Weights of a small transformer language model.
Size: width 384, 3 heads of 128 (1 for keys and values).
Architecture: RMSNorm before each block, learned and rotary positions, biases on query, key and value, tied embeddings.
Each number is 128 + 24 x the weight over its row's rms, rounded and kept within 0 to 255. Layers, rows and columns count from 0. The size above them is the row's rms in percent of the matrix's.

# layer 7 MLP up, 1024x384, rms 0.034, rows 411-503, columns 256-287
size [102  95  95  96  99  98  99  98  98  99 105 101  99 101 101 102  94  98 103 105  93 101 103  97  99 101  97 103 104 102 101  98 100  97 103  99 104 104 100  94 100 106  97  97  98 107 104 100 104  99 107 102 101  95  98 100 102 104  94 100 108  96  97 100  98 102 104 102  96  99 100 102 101 102 102 105 100  99 105 101  99  95 103 100  96 103  99  97  98  97  99 100 102]
[[154 161 154 151 138 144 145 101 165 140 134 140 136 168  82 101 103 156 111 140  94 117 112 107  95 138  96 127 160 110 142 176]
 [114 113  98 124 105  87 119 119 133 111 177 131  91 106 136 122 112  84 130 205 117 116 133 147 104 128 112 151 163 157 139 138]
 [101  61 110 128  91 177 120 123 130 127 130 134 140 115 125  80 146 104 104 120  89 137 112 151 136 116 128 119 124 148 154 150]
 [ 93 175 134  89 150 105  95 108 107 123 142 160 137 104 134 129 136 135 156 129 158 133 144 202 132 150 144 139 118 152  90 122]
 [102 120  87  94 138 171 144 167 128  98 112 140 132 103 141 150 135  82 130  95  96 131 123 144 152 116 145  98 111 109 133 131]
 [ 96 171 124 114 134  90 152 150 122 163 167 141 114 105 134 132  91 126 106 125 139 128 156 120 114 134 131  91 145 116 130 115]
 [123 115  81 132 131 124 131 170 172 112 142 105 124 148 119 140  98 113 130 148 142  73 129 148 117 110 119 151 139  87 114 127]
 [102 144 153 103 119 127 140 121  98 154 107 117 117 149  85 150 175 158 101 146 120 145 109 111 142 144 122 108 156 129 126 113]
 [118 132 148 117 166 105 153 133 143 176  99  99 153 146 118 101 134  83 133 153 177 109 155 119 140 110 104 101 106 171 107 109]
 [147 169 153 140 169 110 138 154 132 163  93  97 145 176 138 101 135 113 160  99 129 151 114 133 148 121 141 132 131 151 132 141]
 [163 160 114 145 168  71 137  93 120 119 156 126 118 136 145 114 159  95 118 118 172 132 130 160 115 132 123 101 147 157 181  99]
 [121 118 104 120 159 102 111 159  82 121 115  97 119 136  79  89 120 131 122 150 136 145 125 138  61 125 126 129 114 153 112 101]
 [133 129 137 127  89  98 121  93 136 121 125 108 110 153 137 146 129 144 119 137  92 130 103 123 142 132 134 112 142  83 107 147]
 [127 148 119 128  89 162 136 123 166 130 131  77 127 123 142 120 133 129 131 111  91 106 120 152 138  91 126 110 100 143 105 120]
 [ 65 161 158 138 163 145 137  96  95 186 148 144 131  76 100 154 131 145 110 121 120 135 134 101 115 153 112 153  98 113 154 133]
 [122 131 127 131 140 108 119 130 130 147 180 139 172 112 130 161 143 133 100 103 137 145 164 115 103 129 129 111 121 105 148  98]
 [118 114 129 163 171 147 122 160 106 151 145 125  90 133 101 109 113  88  78 143 146 172 173 146 121 169 159  76 112 130 131 117]
 [143 174 113  94 116 113  82 144 175 121 132 146 130  94 175 122 131 150 140 123 149 177 136 155 116 137 111 124 126 158 152 107]
 [122 171 108 131 114  94 120 100 121 114 176 156 133 152 163 141 116  92 153 141 123 133 133 155 136 126 147 145 124 143 121 138]
 [138  85  91 122 124 135 168 116 120 112  82 121 171 135 120 106 157 143 127 114 128 118 140 119 116 115 104 114 122 153 111 126]
 [162  76 109 129 155 131 137 158 170 109 102 147 126 107 131 104 112  82  92 116  97 121 136 157  99 108 144 141 104 124 138 133]
 [183  93  87 145 162 102 136 148 112 120 145 146 125 126  93 114 150 135 149 169 103  91 164 120 141 156  96 121 137  99 162  89]
 [139  99 100 129  95 125 112 126 112  90 129 151 130 106 180 147 116 100 124 137 114 169 131 146  93 120 125 101 133 122 116 113]
 [ 90 116 147 151 162 105 151 110  94 133  84 114 153 142 158 119 100 159 131 153 124 150 139 102 118 115 107 169 120 125 112 141]
 [121 111 152  83 164  88 144 134 113 142 129 110  85 134  87 119 179 106 134  91 114  53 125 101 107  78 132  94  97 124 154 144]
 [178 148 144 153 117 147  96 117 130 108 136 136 123 213 128 124 158 131 117  89 114 103 131 118 125 103 124 106 130 145 143 120]
 [113 100 127 130 127  98 152 162  91 132 143 107 133 121 143 128 112 127  92 101 128 127 138 166 113 115 160  98 143 113 156 119]
 [115 129  90 106 105 114 148 159 105 107  63 139 111 115 112 164 161 115  87 132 126 123  88  88 140  99  83 100 110 134 172 151]
 [100 133 148 120  97 158 135 132 145 135 163 137 118 162 154  98 140  98  99 126 128 110 124 181  96 109 142 153 118 100 104 173]
 [114 131 107 150 104 133 159 134 107 103 112 135 148 123 136 125 158 144 165 117 122 114  85  98 160 169 132 108 167  84  95 110]
 [118 118  88 138 121 134 139 122 158 127 131  92 101 170  90 152 155 138 116 124 133 116 129 125 124 139 128 153 118 156  66 131]
 [132 111 133  90 130 146 162 121 131 164 129 127  87 140  95 116 164 132 103 163 151 146 136 169 161 128 114 127 120 120 164 105]
 [135 107 129 133 155 150 116 133  95 134 108 134 118 104 102 115 163 163 142 131 122 136 141 129 157 154 154 146 133 114  97 113]
 [147 111  80 116 171 147 111  99 157 162 137 116 112 112 132 121 129 128 149 137 101 155 151 111  92 101 120 131 137 140  67 129]
 [135 100 133 128  97  83 154 123  89 148 106 128 116 128 129 133 152 131 141 170  90 164 148 156  90 140 162 138 137 100  99 132]
 [134 136 118 129 117 183 147 141 160 166 123  64 139 154 119 152 101 141 148 113 128  92 125 124 150 134 143 135 110 139 126 152]
 [110 122 110 164 130 126 104 101 145 161 134 153 129 146 134 148 140 121 141 120 153 140  55 117  90  94 100 131 108 101 169 115]
 [115 135 159 115 153 108 150 122 125 140 138 145  86 101 116 141 151 103  73 114 131 107 126 111 120 110 122 129 101 136 155 154]
 [128 148 142 123 116 129  74 107 125 115 103 140 151 154 124 107 124  86 136  99 119 111 159 116 102 120 119 133 111  96 107 103]
 [159 143 135  92 142 126 140 157 161 111 119 100 147 118 167 122 108  83 128 136 123 126  95 106 124  87 102 125 129 120 159 104]
 [158  94 136 130 149  92 151 167 146 160 101 144 107 131 157 159 144 139  87 120 119  85 116  98 129 101 104 155  97 130 148  91]
 [ 93 121 122 158  81 114 142 162 123 126  94 149  92 133 110 165 151 129  79 151 131 103  74  98 127 130 132  92  96 131 139 132]
 [136 161 136 156 144 101 117 110 159 112 132 141 138 174 132 143  88 147  76 166  95 122 140 106 167 112 144 142  97 102 103  70]
 [114 136 134 138 100 149 164 113 126 138  86 111 147 157 116 114 132  70 127 146 124 149  67 106 143 155 108 149 137  96 121 130]
 [157 117 106 100 149  77 110 126 138 107 117 122 152 130 112 180 136 121  71 126 121 114  94  62 153 116  97 121 106 125 114 148]
 [111 121 140 130 123 154 131 125 156 147 119 163 157 146 168 132 132 120 123 158 149  99 133 122 107 107 139  98 135 138 128 168]
 [145 103 154 155 135 129  99 136 105 114  98 154 137 121 163 145 140 201 145 130 130 115 122  66  66 160 102 114  76 124 134 151]
 [117 129 125 142 136 125 140 114 127 146 127 125 165 158 141  94 107 144 131  85 152  97 118 143 137 148 165 120 140 120 165 120]
 [167 116 137 135 134 161 196 113 108 121 155 130 140  83 108 111 120 148 159 134 139 121 147 160 142 130 139 155 133  75 140  65]
 [112 130 132 130  86 108 125 150 112 135  94 131 174 149 139 134 102 136 158 161 124 107 138 160 135 113 156 138 147 104 115 102]
 [ 87 117 120 127  98 169 137 136 146 135 157 131 138 155  89 125 112 128 105 106 106 106 116 111  97 140  81 112 114  92 115  74]
 [115 107  96 146 137 172  86 140 173 146 163 142 106 138 183 145 138 141 127 130 113 128 154 120 126 147 158 175 114 182 104 132]
 [122 137 112  96 181 129 153 121 159  87 142 141  78 142 143 154 184 104 142 128 142 128 141  97 104 156 136  95 126 103 103 116]
 [138  98 106 181  88 138 157  86 137 121 109 161 147 143  94 134 141 150 148 177 138 121 142 156 141  86  78 102 146 135 118 124]
 [153 124 115 100 172 133 144 128 116 151 144 149 131 136  95 153 153 132 119 179 165 118 128 130 145  81 134  89 113  77 141 178]
 [121 120 166 102 175 138 136 144  89 119 112 118 156 139 122 105 155 158 110 125 155 119 120 135  80 171 145 122  91 102 129 123]
 [125 118 116 130 142 137 112 110 119 118 110  80 164 146 134 108 172 158  95 141 132 127 117 119 144 110 136 176 126 142 136 125]
 [131 100 152  91 119 160 171 139 137 153 102  98 107 147 122 117 162 170 131  66 109 131 133 150 152 127  99 158 136  88 172 126]
 [132 150 130 141 211 128 112 135 112 146 113 176 120 145 141 108 127 129 126 138 143 115 137 168  91 145 138 110 136  93 114 121]
 [152 181 115 130 159 102 116 162  81 113  89 154 144 147 108 114 126 140  93 168 133 131 114 143 147 124 135 147 105  70 115 158]
 [155 126 104  85 112 121 137 111 152 128 126 182 131 116 122 126 103 109 140 143 143  87 175 128 100 117 198  94 152 159 130 128]
 [125 114 104 134  85 121 123 118 127 160 142 122 133 137 109 137  93 142 151  89  76  92 127 134 114 116 135 133 109 145 137 136]
 [101  79 117  91 125 125 111  99 114 137 113 165 116 123 228 161 114  98 107 134 108 100 168 155 120 131  75 108 117 146 124 124]
 [115 104  93 131 150 166 155 176 165  99 123 100 156 127 161 139 130 130 118 144 161 145 164 140 171 104 116 146 132 145 128 126]
 [126 125 145  94 112 130 163 160 154 132 168 111 154 144 149 140 157 124 121 144 125 102 145 170 109 107 145 159 159 142 118 163]
 [156 147 139 168 109  84 106  92 111 100 114 143 106  73 124 136 171 110 103 152 103 118 163 133 153 121 118 128 101 149 140 152]
 [163 125 114  99 121 159 110 139  95 163 162 123 126 138 151 143 130 154 148 104 160  95 106 114 157 155  93 105 143 118 143  97]
 [130  80 157  88 125 152 123 122 121 128 142 132 102 152 112 115 117 135 114 104 103 153 135 121 114  82 156  98 120 103  56 117]
 [167 144  97 111 180 103 158 126 104 122 137 150 132 162 147 144 113  97 134 157 116  93  94 117 169 133 170 149 145 123 140 104]
 [152 146 166 166 149 152 105 149 147 111 146 159 130 141 135 145 109 140  73 145  97  80 150  89 140 121 113 111 136 183 176 136]
 [169 152 116 150 140 139 147 108 119 147 155 124  69 155 163 119 134 152 127 125 137 149  74 147 105 118 104 165 172 153 124 110]
 [177 128 114 143 113 151  92 132 179 129 169 104 150 155 127 144 160 138 106 165 181 107 226 124  77 140 118 134  99 166 105 114]
 [113  70  97 150 139 158 126 131 120  97  97  96 107 141 148 151 160 143 120 141 136 122 144 103 172  79 103 101 114 112 107 109]
 [ 94 130 127 156  81 106 133  91 109 158 115 160 135 186 104 120  90 109 142 138  90 136 156 132 115 153 138 127 169 126  97 118]
 [183 156  81 125 128 138 119 129 123 191 130  85 133 110 135 112 140 133 118 153 157  89 167 115 104 169 146 108 120 103 146 129]
 [123  91 176 126 107 115  91 111 119 152  82 158 113  76 147 119 120 158 133 133 148 107 136 113 144 156 173 112 154 124 135 146]
 [152 132 160 121 145 151 117 136 120  91  95 104 141 125 126  74  92 142 177 103 136 153 176 114 120 124 153 165 147 137 143 130]
 [158 124 123  85 129 136 117 149  94 107 146 110 149 125 159 126 150 127 128 145 110 134 143 169 117 110 150 139 133 139 140 148]
 [142 154 111 116 137 147 133 152 147 138 129  94 151 120 113 150 126 174  96 100 129 109 146 145 127 122 130 142 168 120 157 111]
 [158 143 155 134 147 105 134 151 146 137 124 131 113 188 150  62 147 210 118 143 135 118 131 133 121 136 140 114 120 142 170 145]
 [102  81 131 146 103 124 171  91 121  86 167 118 135 132 125 152 104  97 123 127 152 151 112  74 100 123  82 132 125 139 153 128]
 [139 109 112 138 128 108 125 122 108 101 165 106  84 127 165 138 128  67 127  96 129 165 144 105 147 137 108 120 155 103 121 106]
 [161 134 125 128 108 171 159 165 111 178 139 152 128 119 106 134 149 110 136 132 100 111 165 160 116 132 160 122 111 132 128 122]
 [110 113 111 157 156  87 130 100 137 155 132 145  98 116 125 139 129 146 126 141 111 129 105 132 152 152 117 135 186  96 132 101]
 [115 145 163 104 121 115 101 112 108 134 152 132 103  98 130 100 163 121 148  88 155 108 127 126 127 151 140 119  98 148 130 123]
 [102 129 124  94 108 105 143 158 146 124 144 115 120 107 109 146 114 121 101 161 104  67 105 107 151 157 106 139 136  85  99 153]
 [106 115 142  86  78 128 175 113 131 163  96 166 142 146 143 108 149 168 106  97 163 104 105 121 121 107 145 141 109 139 158 157]
 [111 117 171 188 144  90 137 118 122 122 151 127 151 141 142 109  77 113 136 152 114 117 141 129 135 129 151 130 142 115 118 157]
 [169 119 140 143 104 171 145 162 147 109 110 100 118 110 133 136 141 132 137  85 145 104 135 149  91 122  64 155 157 136 148 160]
 [116  96 145 120 135 118 118 147 145 136 117 102 154 111 152 152 131 126 126 144 124  78 121 126  82 123 133 154 155 133 141 131]
 [163 101 127 100 148 112  75 130 147 145 113 174 150 126 109 141 102 129 115 152  95 100 153 147  93 127 169 109 132 138 189 135]
 [156 138 136  97 147 181 131 115 154 133  92 118 110 129 116 176 139  79  95 133 126 155 122 136  92 168 121 132 121 132 101 113]
 [134 155 158 114 154 142 163 110 136 146 145 131 160 112 121 125 130 157 135  73  97 120 141 144 143 131 163 132  77 130 165 151]]